Part of a small language model's weights: 145M tokens.
Each number is 500 + 25 x the weight over its row's rms, rounded and kept within 0 to 999. Layers, rows and columns count from 0. Numbers have three digits each. The size before them is the row's rms in percent of the matrix's.

# layer 6 attention query, 128x128, rms 0.163, rows 0-127, columns 0-63
097:507499477477505484489493491474508495502449494494514491470509501506513447511514459555510459506451524483461500488468477482516530470497481536480520541478474529488517505535516519500468494516516476
082:488536509536519467488477464481548541471480486503516505497510513495499515504492485526483508510491500484529442513520493489502477487486558528468515531501508451544515478488532483467507522539508503
083:537493555458509526526505513506497488508467479490501479489513488460464522506521515535525531528467543496493522511508499542544477525501526502496521474474514492494499512503541458534534470520439460
078:559519532543491527516515472494485514554528483505504510516491507546560467503505498465495512521509496506476479467519521545487475490528496509508471465501495532485511479506509545508483493496475514
077:496509489486486519495463490482482487492523475516519500508505511489493506488504514518495480517515477505498495496486510505532494503544449495512509527501469566501522484538486519485472458560541510
083:535489444508478458489452479537492512525524498495504476510528482489505525509494495501440509538485490503535513483527493494482446483519497482500503524522488466545475497463521485550531528481515496
081:517514543484488521493523522514472480505515490493541509476486476496559464501507514540477484455505508512517546492502501578526477475526470532501497465455473513484495466493481524480517494538516506
080:467490514515484451543542507511509498506510475519499526494463528501500484499508491519475480518538518521463498470479473489531494513525453540486456459490478508512528510488520538513513496462523508
099:472526476551489517487562515508451489512510442503479468516498509471497488439514477496484490486532507494494507485489529515493521527477487475522494514487482530503539457494513482521502519509494499
073:482541525570471480518533526525480465513490470491513503566525509548505534498468490530510502499478484476497500520499499450498434511552488512513530484498457487461508511506532550502490491513496501
084:500532486469502487491486497509528501487485478525466491490526514522513516509494468474450469479504466500488480482505485500480513472470465529457469483480507542481513499517536499447473470453516502
091:482468509515481495480491529511509480484525537463447454474462517468516472504504472513544508527494536514489513520516479531520526501525516531482508505477528512493490508524515497561444481494492478
081:547537542490496540501520495509498508528523474537500464490498494481488534472497505473519514531511470532501476481487497551524541501494494458515497520525490497508485488491506488492459482495520542
084:525519487490497546532492537514493487508478492482447486477470530468481518488534444487510514503457497523491509478541515512494487471525484526533488473459492526516506469486489497497523489490541511
094:491488495492514541512538496500491512439462557509459503492503521512496480502516530500533499520485499491511503469519488541490519507506551504512488503485588472463494504471468535538499543493474542
078:492548490491472515478520475491494452487514531494502526495486523510539474524537519518525474530446475456537490454500491501455492498531519457516476487486501505507479500469507511483486484509474476
076:488485493512513497525503548496537517529525482554455548528497436480507529519502492486475481488507512520475523537483485487496557457538465496483488491488496550529463516499510489469471514466503491
095:495502502536462501508503488531510531546501519497493494500507500488507490498497485485513547481524476522505508524522504469495536482525486495500474511544487488539521470525487507456456475517532516
094:512476501458535572491511533510514482504515477494482481478481508490473525518471467502499517515508527500462494571488498572464541519527546531507500497520492522496531533502518446502496481512493500
095:485477498555536522461499499495503489531487478509493494517488466511497536466476460453516508488522521524443526524506488547503471515485502508512521519523488507490526445494475520535494543495485486
108:536497485490506482511524499512507487502539476449476503469536474527501548458465459515529500484515522545463477531516503473514518516487461539527465523536452491501494515499462532457484538540531497
114:477512512508491456465537462521451493489472545493483509499503517449491501513518544495522550468475498470545482493489468515478449502521504426486489466452512483507470529509494539503494494453471489
098:507534489478486502514500564533457550479528493509543489513526463450483502505491500477510522518546497452511454528498481521453483503476560488517475480483499475511495474510532477495464499492444514
105:470522479554494451511545498469496524471523501495506492478502526514531497487462491522498497508506512482500456495476443480480509501473493522453428531508478474469508516496505510446511502462481505
087:479491500451536516406499472493511563449515478531502470484493477492468510446471501473474472481538453503503479529504487498501485542478463485469517507519466476474453524508505508480513481505503490
087:511533504521473498469525474445519514485497506468489497479496480482460460506507535544475493445495449486497505473534493481530517524546477473540506508531489520513471535531490540489490494528504550
112:488543502495558498441450486482540521484483508489502469475509452493510505508511522486535546489483497506522473493495492498484511508513501425462474515506471500469481550501469485478522496507543452
139:544491498498474480498526529470484545483453496530510510483527514459494477521534523480467556509462493483547505502531491511511483496513471436501497463487510518492461513538520545511517487446469533
088:478524458493535471503481506497472500526488552451525470468460512479551502442500477490562489486456496503494505502474454494509514494544488498517480505513476503441534516523494472490494486444464495
132:486508475513521485504493466473522501501506548528500495478444524492522523506512538505468462453503468468507519452527488462494510465533487526487464517551496510555487473454472480436496471525480518
087:497527502488488507464482525523481532494480512486529509514528473488476497529549493499513521493555502518498472491507481512488513511490490500505476515512497529464498468488481489445489508497503510
147:481500496530518495522500472499522521461500545544472483482520513507468518507479528473466513469501486479524522466514514450473510482510527503527453520553507485505478543499494494465510451481523499
077:537488464527494481502519508482527503504485513464514471459471493452456507518476488498508442488536494512503490462514529496497551466507481515489474523545476498450461501491489539497502484489491497
087:526486531512494509514530516541457485516532479505487539519496515479520539470495502487491508483548490527509528476517511520471461528497493470539511515461517507499484451462463500542520530510476542
072:470480513484505495469492453498509533502476501511521485521478530521536470515522496509478477487478508485520516523500509484533466511510491489517477531525470530515546448522536502478474519529539461
066:495531514478459520477469493481503497466503492469474502494503489546495466526520524516514469496478478482517512517494540461531477505539441503475499517507499479486486516538507526463476447503517515
078:498493471533485486529548537457508498551521522457497451483506493491498476501454471529467502487473515477478520458477491533488502482487469508480491475483500554437521524506518501498496450438478502
092:502482502482493514462472473499532464465487498499506520471532484506508560496530484492490514467485459506510531515525521486513485451535506502497490498548516501499495555509478525445480466527503515
067:452484515512494487502517480473470482472481520547515482520460452482483454539483527499498494523482487495519467477547543492483510451449511469493470500491526448523472546496497495490509470491510480
084:495450456523525518494509492510492482504535500487481532529509500519493501468550492468543489495537479486502446477524536493481473510481499480549503487550501463509452486467524475540547504491486517
089:518554514505502525500490476489474503500514519515538520496536477535475493495481526541508497531463481511523479467515533556554495501462523490481514531501480495445482503503517485506522448498529510
086:485496531435501477459500457491443517465466517524486486506518523508503466536534537529503512513476476499524503499506499495509498475518531504506518470487556468504459483509565519492517465466502478
090:470495515530474470480473474514509504437483505519498488513455519529498536535515566528472507492523476526543505493522528511482493489504529505472482497489471527472467509515551518504538448492567506
119:485480502498480525498508500515540533549537498530509477536460534539544503489456481509506484487527483541445507517494499483489543504557461548513525494537550517549522506472528489487481486528523475
102:543518544502542516473467502484492468437487449539532463444504464502483486527496492520513490477494478514495540512522494503542479466531492465520526548493516498467479520488491484471465499509510515
087:509509520481535482476516480486509478526536491466514505524462466509541515473504506489481495497547505475507511495487460523495457477473512502480482491495504503488520492489474478505526524516449488
104:503517512503487501501456491484490542490507522471482490514564522478497527489468530518497529531506493495511550480494499473517480484502485453536540489477496475499497528521511536558502525512533523
081:473513468503512510494470471518554462514472527497535481516537501523561511460461520484471485488513452473498566459510514444513518501512471482484506513492477491530485516478512479511532481508505518
086:469502428447551501514511481497547501528510490506525491544561514504480514494473492524496527503487511496509490498504496450458514529435538478512488490500492485532505529516528531534460529520495447
087:494538491490517490479479469530512525470440509537481443485509511545505517517521544495463494547496490474524472457487508484472529502533517486515484472473503531475513472493520487512489492470519480
092:504511458492446495514526485523468476495515530522481486474497500498505456547519510491528488502532464495515460466469494472534477473513505473466470472499504483493475468517485534515521482465504551
083:508514486501480454491439493508523506521490482525549522465491480502546550493562504498514487460488470493517531465538507504511482494536487517464482545492505516474490499458487515460474478539524508
097:524496445545486471552525479472456503441507510532506483480462499473504457473491498528539475508501518471538507472480515473488508458488486516503458524463509506441478481533497525495520457485490515
084:508500548481528517515481531470527505512509462498485544500514498510496492469483485492506540471505520527472497516485449468509474545457503499545537517508495476523507501525494530533514519503541503
112:506488487496507522431473501504521508510537508475505516536472549503495503506505466495522497507534511522471499527483528478504504509520497546464511509516439516519535499479462491537484497556557517
165:505500504500519513516498526494495477509516500473488526521490528513510514477514435551496488498504547525470514485489474490507489477514515549501483532516483519489575460479492494524489515531531501
093:507475501528487456471526509472504540518515471474505487464525504505472547495525510482479492496501510521495548504481500504510524468496522481512517497530485474473513529487483489506488502451530493
125:513470524463467482527530503479496492501488498476501534529538490518510480512463497527506498530451502487512491539477471481486461503501493494511522470442527471486494471539513494559514509493466492
138:528498496530515490514486499493534425509542487471487497518470493533494479484484438570536479513508539503453488523491490511514489513520508556491479539499514520536572476462510499506471502551501498
089:462476462483504501467518520509521520532494535491495462506502480509483479492508493495540497514481491484491429522527523516500510521523494462507537488510512491557479503500464560472411521541530484
111:522506480491482478498498506464570487538474470462519505492509476521516543529512511469493490480474504509511476497500486522509482503542529494519460486485459497474455506526537501459506503458502502
116:501518506547523476543529442485541482482512539476505447504464473504496518509477501512504444502503500514499518462502479502511499463501499548454513512543504466528524513510501458471458467480515492
107:482491449527505454522531522499499492492465521485528494444505487523561504497528455508431493466481523510494503471529519504485485473496504525508479541499510520479510487477504465511476464496489492
113:532497502469529532468497498512511447508507509472540526527496513515506486493517461511512518500498500539469512502457519506496525505508446534498509522507471496487515532496504496512486529503516503
094:513471521509475484498498478489529507511465510497536508459457529486531522518489507560507423517518474506490499462526503477460517486492489516492477518497489496503475434478495501467446462538519507
076:490482525536490467477492491506510562507469528501504485500496482460500486536521550488487485546494469500514521489532475501515540510503449499483534472501510520525499556507489468496465493485497514
086:462506536505508485475499499524528507495436494515482501489510482475517480520509519483525488527567478525508508515540485460482489502514513477511507509493515499549494462479447497448436522469541510
086:530510525512481492505515500504492493526559469522473514515506530485517509433486491526502477470488519557509522465516499521461496520530534542501493507502447515464503487491505485487502465530532483
070:496493523498492484496464503507491503534525460515517504503498530495492532452496475545507494528470508521520540521510472490491498559500450512491457567513476521484540486513512515468496498538535476
065:479533505483494520509506500511491472499525521501492511535509490501502590524500484488504516541529499477529471502497465509474497531503485519489484517498456488529494501451499472547505515485516483
081:544520508507490551493521489512485487490541465490502549509468523518543490482510493521526499477497507508510464521515494534495458548534557494522492534496516482485500467433485520503538486504522528
086:487519450493485524564465480527513478526509441545471521535474508493526548461507509477538516508505524535487501477561517512499499507505500514507464529517470531483483508507539511454501505552493500
098:472518504494517467525517533496476485508513505478504483531541488508479512464515475548496481500495497541477500477481477488516479525497478517484467486485485523526504446446492503524499559485475502
079:512489490493503484475504472474519505520487475469516499484506501480538515479523543479501476516488504517525518497456492513493473492492518484506504493479461498462514542515535450539568489484457479
080:500512468506476480500456520515523530565515520523505478533490523487520534506510472528533528488517512503475492522490434464512504516510461525482492527516473519565510442501501475479474478523464512
098:483503514484497454500524545533489447497509524490508514513525536487520516522508486522511503488524494515492502489450500505470536487523508521508501485472444493500470472516496484510497526466509493
091:478515535505508545493559486527466492434480491504499496479512515525482506529500545465481483478563466520499506504498514530488524521503509489527528453490514501536474488480508508493505530477513566
094:533488560498492439505507497504528530468514495501512489483481520496500515529511493542492485498490482550505531465500533485435481494491497528491495544511498516531484488465495491494498508490484536
095:499546478486527498505545494501436469470493569506467498523502518466494521480516522509514519555459498470535508482468489542515490495505495475514453451492502507476508500494499523513541544493477481
096:541537514526526480510540486526475468495471523467524549515468467490532510481530508529498522504496515482516509465517505542479502482490540537487502474498479460466490509483508497493520518494527525
078:492512541518556492482461538484503489505461517462481526478506458491449535517559480488492481507496544526511521555514476494474508534497515487497510528538509491504481524513468489526516528503505501
095:544482452485527502542517514498508454489543507535499524514507503466523493470488456497499536469484511521486483508515566504527517459517511490477473519499467532505537558487534465490467488472492467
112:505482470485526497459475491494520493472499496521486525524428471509521500507507506498546484466525485528475537447478479548488464490488491496474489501453506499485485478472505472542448537475467507
089:478496486526514513558514533493519483523567507484518490511523475538517525480486480492472505487502478541473539491470461495522510513490503501461500499491466479470504522478475457525517512500489491
087:529477493529520520503467472505493482475508476470502483514475482508483501487489463493498462509543472508463480497513490480576476518483477526475533509529488533547523492476501506527477492484511467
145:496497478505487474493484455496487525517457516471495490479516538494521515528527561496466510520464456469513500495504526500502509486504494469491502470499475510549504497526506473484545507494485494
089:520476516491491490474514492489495502502508496524474485498523533545474520496500504447495546518476476505547516511504494511518493470486488464498466500542466500494479531517488472478540509473526490
085:456532488543524478492500422508524515502472498531552447479463532511501490500514525540533490537556477517505498478533515480461514476500516494445456500480482462512440482486496500474506517524533492
103:499500503446492500461483513461488486498482502508480459506506511494460511485481486530538508518491543454496457509487471529510497494540512502513567488488512539510530503527516508487506503487491460
115:476510511480529486484525474489520541486482544489498477464531506526480529499523487481492481458513472491517483502512489429497457490487513482440511503509526485519480509528481525445482471501492547
120:489530443511491525539496475475521534515510486509475488516502515545500485448496517481544505535499521472488498453500526505531532470523510487488501499556556536521531500514537506492481532544529514
129:509514475520489507497501533493485529480500490468502495501524515505462474484471498508558528515499566516518489504515519484539510525475521521547509563522547476511516515526494522515464454574497499
097:532489468468452502512495516499504478541466496501473543513520498455512533496517477544499494494503463493506505456535543510492509497495471491517488480511474521524508498495446482484484499524524517
117:468496492514452463494499458470509514500453516510505518475501496484535513495501501445443513492487504479518464499518497485525495483551459510493461518506481491541525472505512501464539506472520468
099:535491453484469547524491507486503502501504504493531460530491492494538485497488477464544482492495504471459481492527530507486500503502491499527506475510528486504492492502554506507475492508504480
124:474472489489511506534523491482520506496539469506502533501493509522509477454445476481485527495519522501473471481506504475512535457456500551450528513555497515488491533513538503470515471493499474
074:516526455524500495508561505482499525571526522477455492519483512509531540481484520478501530483508497498478486528473524509521526483501490482517500488545503514529483501502476514522554518491485526
076:482531513485516505498464538493479453490527474524478523531549477514498486461489501470479530481471503517506520533495499492524470526497478463487495518507528522467526533478476527522527526501476492
068:504480535521441469540483469465510537510510461521506480472483506490528500499477494534500470500494480507498499465517496505504512505516489494472506546469418511504508459510509484497439487484516480
072:531489515516463454500507497517495508497529524490531500481493515529475493532556487522516530476505493476516519484499487493441485501484496471515508548497482495473483461494509535431473483531497503
082:541498447488511538516485510532475482509510525466525503457442520547486491494489510544505501544490521503530469474523538494493485483476564519520482522511503473495496451440500479523524500526520520
086:504496486497503483486515454496506509501523485494500458488470511567479530535519520463526517499548489504512500516494481478535526514544496471462510524497502491470512485468496508451479485511519506
087:486486509544503468508547488501511484478502534458500498511493470490453448541496536463508519484549485455494485477470515498523515465482517471544529476511546454518475514495510547525499514462481534
080:541515516500520479493531495477496476443550483505498531519504470491481524490531513503483483501506456506528536474470485544489498469501473451525511547482518501532499478480492526509529525475505521
083:488500487518501498460493481507478503488519526493554496470518503513501475497492522486484485523483457513524479488515496503484494510493502485510551503500546481536478499545505568523538492504519578
074:508508556508459524488539451533474499459469485547528509497510563472500491548500519519495476509495455500531488513510476508456498486511464518525527536485523480514487504478486534448463453513486522
092:540523517496490529511477512501510437506473471474528507488487426507509498501498517517472519459517494541517485494536516477521464525561511506540491517514540508490507463472499432506456488519492513
137:539473513491529526507491503489484437488536473502498517488510477514537495497512470488489510491470555509492493486490533582482500508531486507514502524482510518462526530469532459530504509489425476
087:465468468526537466507528486482448536453531548457494485489512499494485491512492531514534479504513498495505505502472511521493520468474467482506471463547525506496483502445514468475516518534482502
079:497514493514513475518521461520470504465526512474502540522505480474484449466454535497501503489527506506496510470489501467480471494494517471473547510500512441493479486509467544540537496502487532
089:488507496485491456477494488460494540527458483472494498488525525500515486486523541479499532495535473515501533503487461506540484486485485491462552452474493507535540501562504533506527509482511522
078:525507483491502496464491468502493523457512505493480496526570491535511484473462537484504500520536488457494488467477498492501541489502513527506509465468456436488473484484519473488516466498538511
100:506509470514506521506494456479516528556465487480496507472477485495500512521553524500552449545555460477511491478565483499511491493524506503451465471516501472496469504445512546465485530535549538
094:492501551528484453522508492517501497465518514493488521481512573544515482535471475517451468550483492504504485471460480478478517498473503532513515466512480488482496506506527487489484453425495460
094:523518499474516491504480511481525505519470516505497568470504518519526490491540520498531498522490498494551471487508524507480485484499523494518513466559526493527441504488485508497543473505507550
092:516470491509486505473509478524482528521543519468507515528526525517489540487456536505512543507515484504504517505494477464514483524478515520521547456505474431477489504502505469483496520524523533
110:498532499488494475524463476492512496459472546480519522479479502479505512535550501501486499480453485495536488491532517458545524493521504522443465510498493528501496527528513518476503475505528523
101:540468518496482545525486516533459495496500480548452555531501496505480479482508481491443584452505528498484499552484513502493506510521493523525516453485512498485530490497532488503563481490510525
109:455546536510483500479469529504489507499506538484527469560502469491480470516559497487516541527510479487524533482463487490487426465500499492508487488498523492506500458504508518553490532504497484
243:504480507492516523539483450474503501511455534519514488478479489496526526538505547495498494561517470517530506457569508511509461482512532467469462453490531475481462515540522481513499520529482470
152:469516518500495472485537508492474528492514447498498452528537515488469476497486501528486529488467475476494483523482511494558521509469473510481538500543489513556500513496486526494473515487545491
158:508536490509494515503491487464522515478500509494505501521524517502505478538504494485523485484481488458510484509502495504534498490502513513476514507514508489478532527512560511532505532504513489
127:533482493515515482526582473490478538504513493499501494498512545516490479480477494514486489514515502462495431510501480479537498508500515506477561467523498481476505567535559512523465494540531491
102:494504488491457522506448457519487510520485483481532539484530526501499481491554506516501513534456482471526492513500538512484503450478504521517531530522490465500519508495503495501502477497494496
096:517475537533465500517513477501503471514474513492497514479488497495476501554467527479519516485481497531515533453538488527518517453509494488471470460475509531507463486509517526487467457504503505
144:514516502508500491496451506507521551473456561501507473480516516463502530528537519515510506517503442483524521494499474506504481513535517485514499505483515483511514470483516494498493478522548508
111:515522445510466524512468516505506535532473523464491474503516498504517475498508494516550477513475529463508456479495525468516524505493536548533496530550489498505531494489506514488495472500512512
107:487488516488570469464500512509512521483518461529478505506555451471504491511497518508494479500509463502522504536508498456529507476468478481466513479509469523512460574499525510505480552521536507
# layer 6 attention key, 64x128, rms 0.147, rows 0-63, columns 0-63
128:495514506455496487494464484497513516495471498490524510499480519479498486533492491548507479479467517472486495513473488479511527496511510531510510539488486525510575496517521498466479451535528486
083:461498491472518478534514465469514513501459524457537479440482500495504500542532512530525475503462486485474481506493485469541510488542511543518511538516492525485528486522521483522474457536548504
079:519475501516451513534534550496495491518541519459474481495479512503506520499482506484485508521504493496511494512523514529523465508517503478541498466543508490495472508482488539507512526500465482
084:525433470503535540492511543496486484492540478514541495476538472473521539459477469488497477502523487494469523513499486491484457526505470502521463526489494510510487516462466527523530556478490496
102:508523487454518496485503497532506522497513470493503530492470478496493515481506493520499492480511533461483538515485511489509522536483462499467543526467459522513510487477503514446486449502512475
094:491510509488473494471493513479551507502454519533450458509514487493478455494497486456456497491489508536491529535463475510458487491468498485509487493481511520502471517511472502517522455477494527
089:532508503478475517493464504505485544484477524502517490507534456490468494532467502465437498534454486479551497525482507474489459490477521503499500513441516480489503501513530475500473491505470468
090:505468487494524500515488500535473501518524487535502481510477534460557549497500488461545491527545497506452471542517505540531489540489453467491516538468509533521504493463462482513492506517479533
089:533475492481504504526501517515495507487523495503511498531502473495528490474453477476493507431507476527491499492486499530510546517535482450524536537549452486536477523459469529523501519429478541
087:479546454491493516500530496459480531496453462515483485491478543491553492534480474457498464500508507499475509541520470512502514520492462489482500493493542546530542457505493478480487467480530484
100:508483490486532510484473488545521495516541474488499507458499463521471515499503468517520494473472537499473499513473480495469519494519500503539538536499533508472497550465499502487495502517510509
104:506487553505520505472521521492482480523538477474482538511476465468507517508549491471464543486522515503484534491503541550501479515503524479533505519525456524482495482494489497500508521468466503
096:497504497510486516476524480508560474478504526507478493490493478509472506476492520473506528522492513495526468545517515482509499478519524512472504463490524479517465512517517442513432511509461467
090:489491508505508508462513530508497465523503515503491504474508511495509490503462506485442505512528461501501502503511524484473482509526532510487479438509462466502494540471497496513518548516482521
116:480514498521476464526512538487512511503503551508505519524499537500515516530536483474486533473503492513511478491536491516494467495518568531524482468506535473508478513486526541488532500469514530
097:482494510501459458504544498482497526506459533504510468535498499538487496519535519485560498526473473485537485498468486481477490505501529495509479492504512508534490483538533525511536526488532534
111:487478481477515518490484541480493499512515486486541471490489492509503544454503449485477522482500542512433491503474492505521502485493477540509488514507502519519525539470491499525481515544512496
105:510483483493520500494457495498518481510491476476532507495477468453469517520521462486565509486486482495446509510500521538506532534516514517461481542513504547517518498465457484478503492516502479
115:463542538509459480479532517480507495472511496496454521504517467523507489509545498456502495523463511486529460455541491530511487525521526508506490524499491488501481494476518549479514510464527501
129:486439504519513502497460498493538486529549538440484494494522487531533533497475444498504524481510512553444499508514524509482480521498453544540526523525545468477509520492496495504518512502478474
115:469474496491531508491496474473506484509551480477526503493475471555528495529478457480527456501519506566449520541530544491519489487482511518531527508531513451509527518499518524485524473475468526
090:464494502470494511448483539488505490541490517526524460513494447493491467447467492493543500478518525541468463550504496526491540550482486476467505511522493486482508501487466494536525521480489497
113:543470513510498495488506525480535451525502491495489464478471463553510498506488441480522491473504542536423489496481513505495516504517494523472483503517501517507502544490486496491468504493500490
095:502503501502467529506492462505513464515473515536507502499477502502510548512512532447498519456527488519527493486533510505465493506463514468494439470504504492459472518545483506465527446471464536
088:490492483478520505565429515505504535508502513522474506484521529506469494498490506471551491535473511508511459481567535532513503443496446493510541492508475510477530535474501534512489526519467486
103:523499478534525532506491491483499499490542441527527493533519438524498525488503474421489527527504507548510492518484491502505495519487489473490467506496472493557491513529543482482496481492500437
090:505461483520547526482497480550516479504506499505499485499446509553493544497473479485536515538489504514482506461495525513458493501513502490522563524524484523520503524480496542485511470506563527
100:436504509539521478528493540511523522470494452486511452497474481467538545478554495531519515473509528540509476495547463548515477518518502509485481502451539540576497479490480516458448489511519470
098:460465468521474428475518482462476519488499483524460496491475508542489503521490523472518507530493501463528472511516467519458510508476531513475482496481503519511486462495513511507501552508491494
092:529464478504516497491470515534527501506490535485463495519491506521488546482581512455487537497558470519500482506464495496480500487542525485462458492497529491481472517460473510463503507467513507
105:502500482548543496515482480495486458514464517531494467479508538536540513513482492527501514502484548497473522502554504521539488491523507512485481518497506553525565570483538473518493510496515478
094:486471532542516486474470492474526495487520496511489507521489528535528514521468495465508543490524500505473528506510474504519531524485423497476544499533516507507513481496458487489472480490515487
133:488505496459506488516475472485510486509459520487523499484489497518523483537510450556505491483443546462482502496473489478513510492518503557491510538480494527494551505524528486475469465525505477
093:506468457550505491503553505518514499543531528502525490493511532507527529484492480475478479521565504484500480533528521517500488537483492499505496441487478466503490480474500486510497508545489508
099:514482521451482503446475500491514512464507469489526494482469509511516497507482507533571527467460498480488525501467490506513536515493470527528547523515489522483517515525497527479491450518504499
086:502492521497509490513498464492507532509456528516532486507483489487463464567507503509506488493464467480500452495475475459495499484502505498450526537493446513493511532478517489465449488481514504
080:525504483541483503501518500522486517512518507528481478485442530530512498556519503509490504482536489519503546507543516481531511514540465494520512459473501503525525539513500479501483468573473482
093:438481484527475455536503482483541490520509520512503527507503527517509534502492505510477500518501520516514457460515537466502487496466476515514478522516500463493525487497478477527494484522513570
098:494527506522533491483546508490503506464465537484502479495484514530500513510470525513515534535481490496533526470530515447537473474524501489497493464527516453458484526536511506513506565491487484
096:463505527523485461487558494501513456482468521541533523487521492467499460501518512485486535505534485532501517470534497485498470440459502519526499483502523484486447477509488551491481497500507552
089:431489478504452452511534464455475548496469524484534495491494491495518512542518533523493538501489486487520489469516515469514500482505539476501496516503479497518480470501470503499492477494494493
091:474531544500503492489544495468473540512471537495509472483481471486497440526494497493482502470479451476527466501494505469530488474507516533500515500509536492493511487532510465486443487510496498
092:543513476529551519523539483487506522529509527518475482492489491521498453465554505462502488531484472512501518442462542502523512493516461483535477476498473536498447504484514490520497476486497473
085:533475511550506514475472470518510468562482489486568524526502474519518562522489499452499453476512523513488492489465508545492512474488519501497470528490546517474477472491509533488489499500502491
104:546468403512518502524507460487532487473476481502526491512420464499515520534518499532493515505450513503519512509551492495498490510558522517485486487503492540487515532500491483492482473505480441
102:479533472521488536463505482496506530504505508490504480500533534510521511492520512496543556510527499485512487483518494478517518492522521488486457504513516464446506468499501576480511511491518517
091:507427468475500477462517514476526500560520463449488528507517523535533500480522469477491495475475489526457505524494520512508511516508514528519521561458468530531534489525509479484497512503524482
097:462495494531509456541498503525526500534533488493467540525524529503506529484504466495524513489537491514489509513478502487528512498511512513476472482557525477504487486489482507504507517512504497
112:482519511485515498459527500512490505469461514529497466511482489479492466484503526508502488487476479487506465480472492481520511490545506500494490511477523504479479483523476520481447486485493507
119:488549506499473508441491504510465519499443550474489508479539506483469467502532536515490525509480510457546515500498509496481490520493511486449488485510494501452477501500473519500516447510516487
106:489497514543441492492498515460498497508485574496472470534555443487548547532481470536482497513513522485476501515529505469496452488477524499501506518472531505536515497502469510497445474499490505
110:488506507481511480510473443475515503542451531500497496488472532511499486514538511522552510508481504460514507502506464456493521451526511504456472495485524506493567479514510490472486468529512470
123:523562468483452484491503510508458454480498533540505528472480517483502475518531533544500555501475508457562500485517529486500503522472506473542486491477522518481477470513516522492524467515488514
124:524455495474534543498463512497522458533549495493482495502469495497501485485494427475499463499504521542436487540502504515480482504493495508510539516519493479537526517484494473537528500514453493
098:520474513460474475473464534491497522488478466489440452508504514512494506481507488513513519476472509525472497526467543505507546508549499489502501529483477528469504496482485502498489480507552505
094:509480478496504506503510514524488486516436552499534514493540500471499528487496514480506481487494501513520507472485475520521472493465534485473494510487513510526487494511466493525494523499488503
098:453501535512480536483490526483534523523478511484505494562528475504543476492499477492465469476479509503479516475488517487510486429499487529490453468496503542474522461501507500469511524520460490
091:488555517498489541484468498522500502563520482485506489513512464504444559504468466481483477540465460479460482523473496520523521518467540487528513554544488478474532508500546500514514500491516498
102:486557537465491494480475507471464477510495516512540485505515461487492479574581507471538506472484491526513540501489512520436515466509511491480461506521526519515493487508477493475500481491531490
106:561483509498547517499527519511443502519509481516470537537497502479488502497468471479512519479525511490494499520459508500452515492498501445535513499512543495489495477510461510507511487465517492
094:534508525482510493494485545513477528482466511495515447500524502538479493544528525495484518480493473504530498532535529526488478506460427466465487518557516504505473499506452524484469529510492509
082:484547509551467477509483503460453486523491498487434531471494496511513488496496512468459479546501527490533483550473531532459464489484450491502465470478513468502505448489534494499516497486443505
102:527543497505481530515537495490486505486484509533487505533485501486525509477488547515501509461529493467547504468512476542467474509484513471479468471449502481481430488492509492533499541497465511
092:497482518472524516449470498523483527465514463497521488493494517469440514472502526525482515524499476463480508520466465470545499533520495520496568481446536530495502471507500495489507513506512505
# layer 6 attention value, 64x128, rms 0.127, rows 0-7, columns 0-63
098:529499477491529527464508507486497472491509500531524456507526470543492538457493503480516519514505471525502520480481421483489498535460510497520504460475516484497520550517591469502495507492496473
094:500468497531491520469506474470508507512501510482515489494467479507483498507497497470455435530516522475491555471495483486433511472511503510491502489519477484452493489507518489512515504498505489
111:495542513485477494477470476511535496466517498511486494536561514502538498555551519521513459458473508474492475480484458520492468543521481527468466497498526529480516504487476497496512480521519531
101:477511520439553496494523505499492485494504516468524460515514503516489487506536520488535509528469540480478511555497519492471533510508555515520510485503441501505479516533534500498516488507508485
100:490490492537474516484468514503519471477483535462494481467537489477503496511477487505535491550501467475490506495517470495523506500516469531531522482523507483499499514515504505520429505541539484
096:466491502485533471502502464488532538493477520511503450528480443516495511503532502513499532477521459481483471484541452498488517499542491500497523462504503495505498539485501548495493528465487462
095:490534537521523516515522550497504453503507463441537554502498474444476512511474499517527479531474549472478506459510508566492518543555535509543494511476484516478495494518488501538505503529498490
104:509489502501469508513484493503487518503469505536472540489512504540523541480451493510467502516464513548486465516542501543495502490504487486506475504501523511498469452535472509523512493496487470
# layer 6 attention output (transposed), 128x128, rms 0.144, rows 0-6,64-70, columns 0-63
099:536558516482493522497484514506511476433494501533509518543498540493493506490524440504499508502486478500512515494485477488474476529557505489531492458492479479484538511491516460498492469469492521
106:517489493498463502454518460453511471473552552496510522489513545479480525517502514476476519515496542471516551512487475486500505469512519487493506474479521470497485517529532522501503531497507503
105:492502479512528530506486502529499508517492525543487521463502505514561506459527531488523533458528497480528477455477514515475478498534458517480497524485519485513451521524509501482487522526515513
113:521475509453539507504507482534439483518500521515480532471476540493493486541508532489462495529496505469503497484509506543499465481543469544495500519521432512505540540473504495526534489469478529
105:487471499532495491496491452511533486476484531471459480508514481514542537487489467524507512496483501480427519486488478484542483530490483515504510523505524470506479488492507529558492503498498514
100:454484477462508482529487503466497548488494516457517485527476499485524485501514505522489519502526530491512515488511502479504436522499526496507499455552504493486516494468523450460495538491485479
104:452533523524499485475522560497527468528478502514500552499527494481530508530518480489512461529511509495458547515512469504500518492559528505513486473484502481531511485519518546518479514518496493
095:537465505546491462516501512491507535527496464474495488454519481504499478492471493521480501514584480457492492497511505552528461510493484492479563464522456469558491516531529506505519489506522520
091:485503501481528453525523506491503493493484452479470536498521468474487531459488476543533490496463492535461452512527501483472520539479496491478542526502517511500484483493504482531505477483514495
111:498514535484510468477546510472506488482490465494504498541509458530455513526488492499517504476466525529491511526543537510491506555496496572511490517499513517485510493469444481530504514475470479
096:498502496498506485521543531493542496488508530530448518523488493515499467513490472492495541507472519542503527482491527461461519533471518446485470440503543506487455496540506475494467522517480451
085:469528457498534516533514483494500443497534471478471551531492557493442461492531517504470533499484497476505509528528497481530450482504550485516505471533471475486519499505484547467508444469482506
104:478496531536511492495526438521524446518522502521513514507532497498504472499488486502531503494479511482490461483440514501466448474478482505487483517504496501479517513504480551488507511470483522
080:511498496494486472522487469498479478479491491482519479492454509516491488501483518465510496524475521516507493505457567515507532465492483525491467494521521523478482520469488482477520482487491498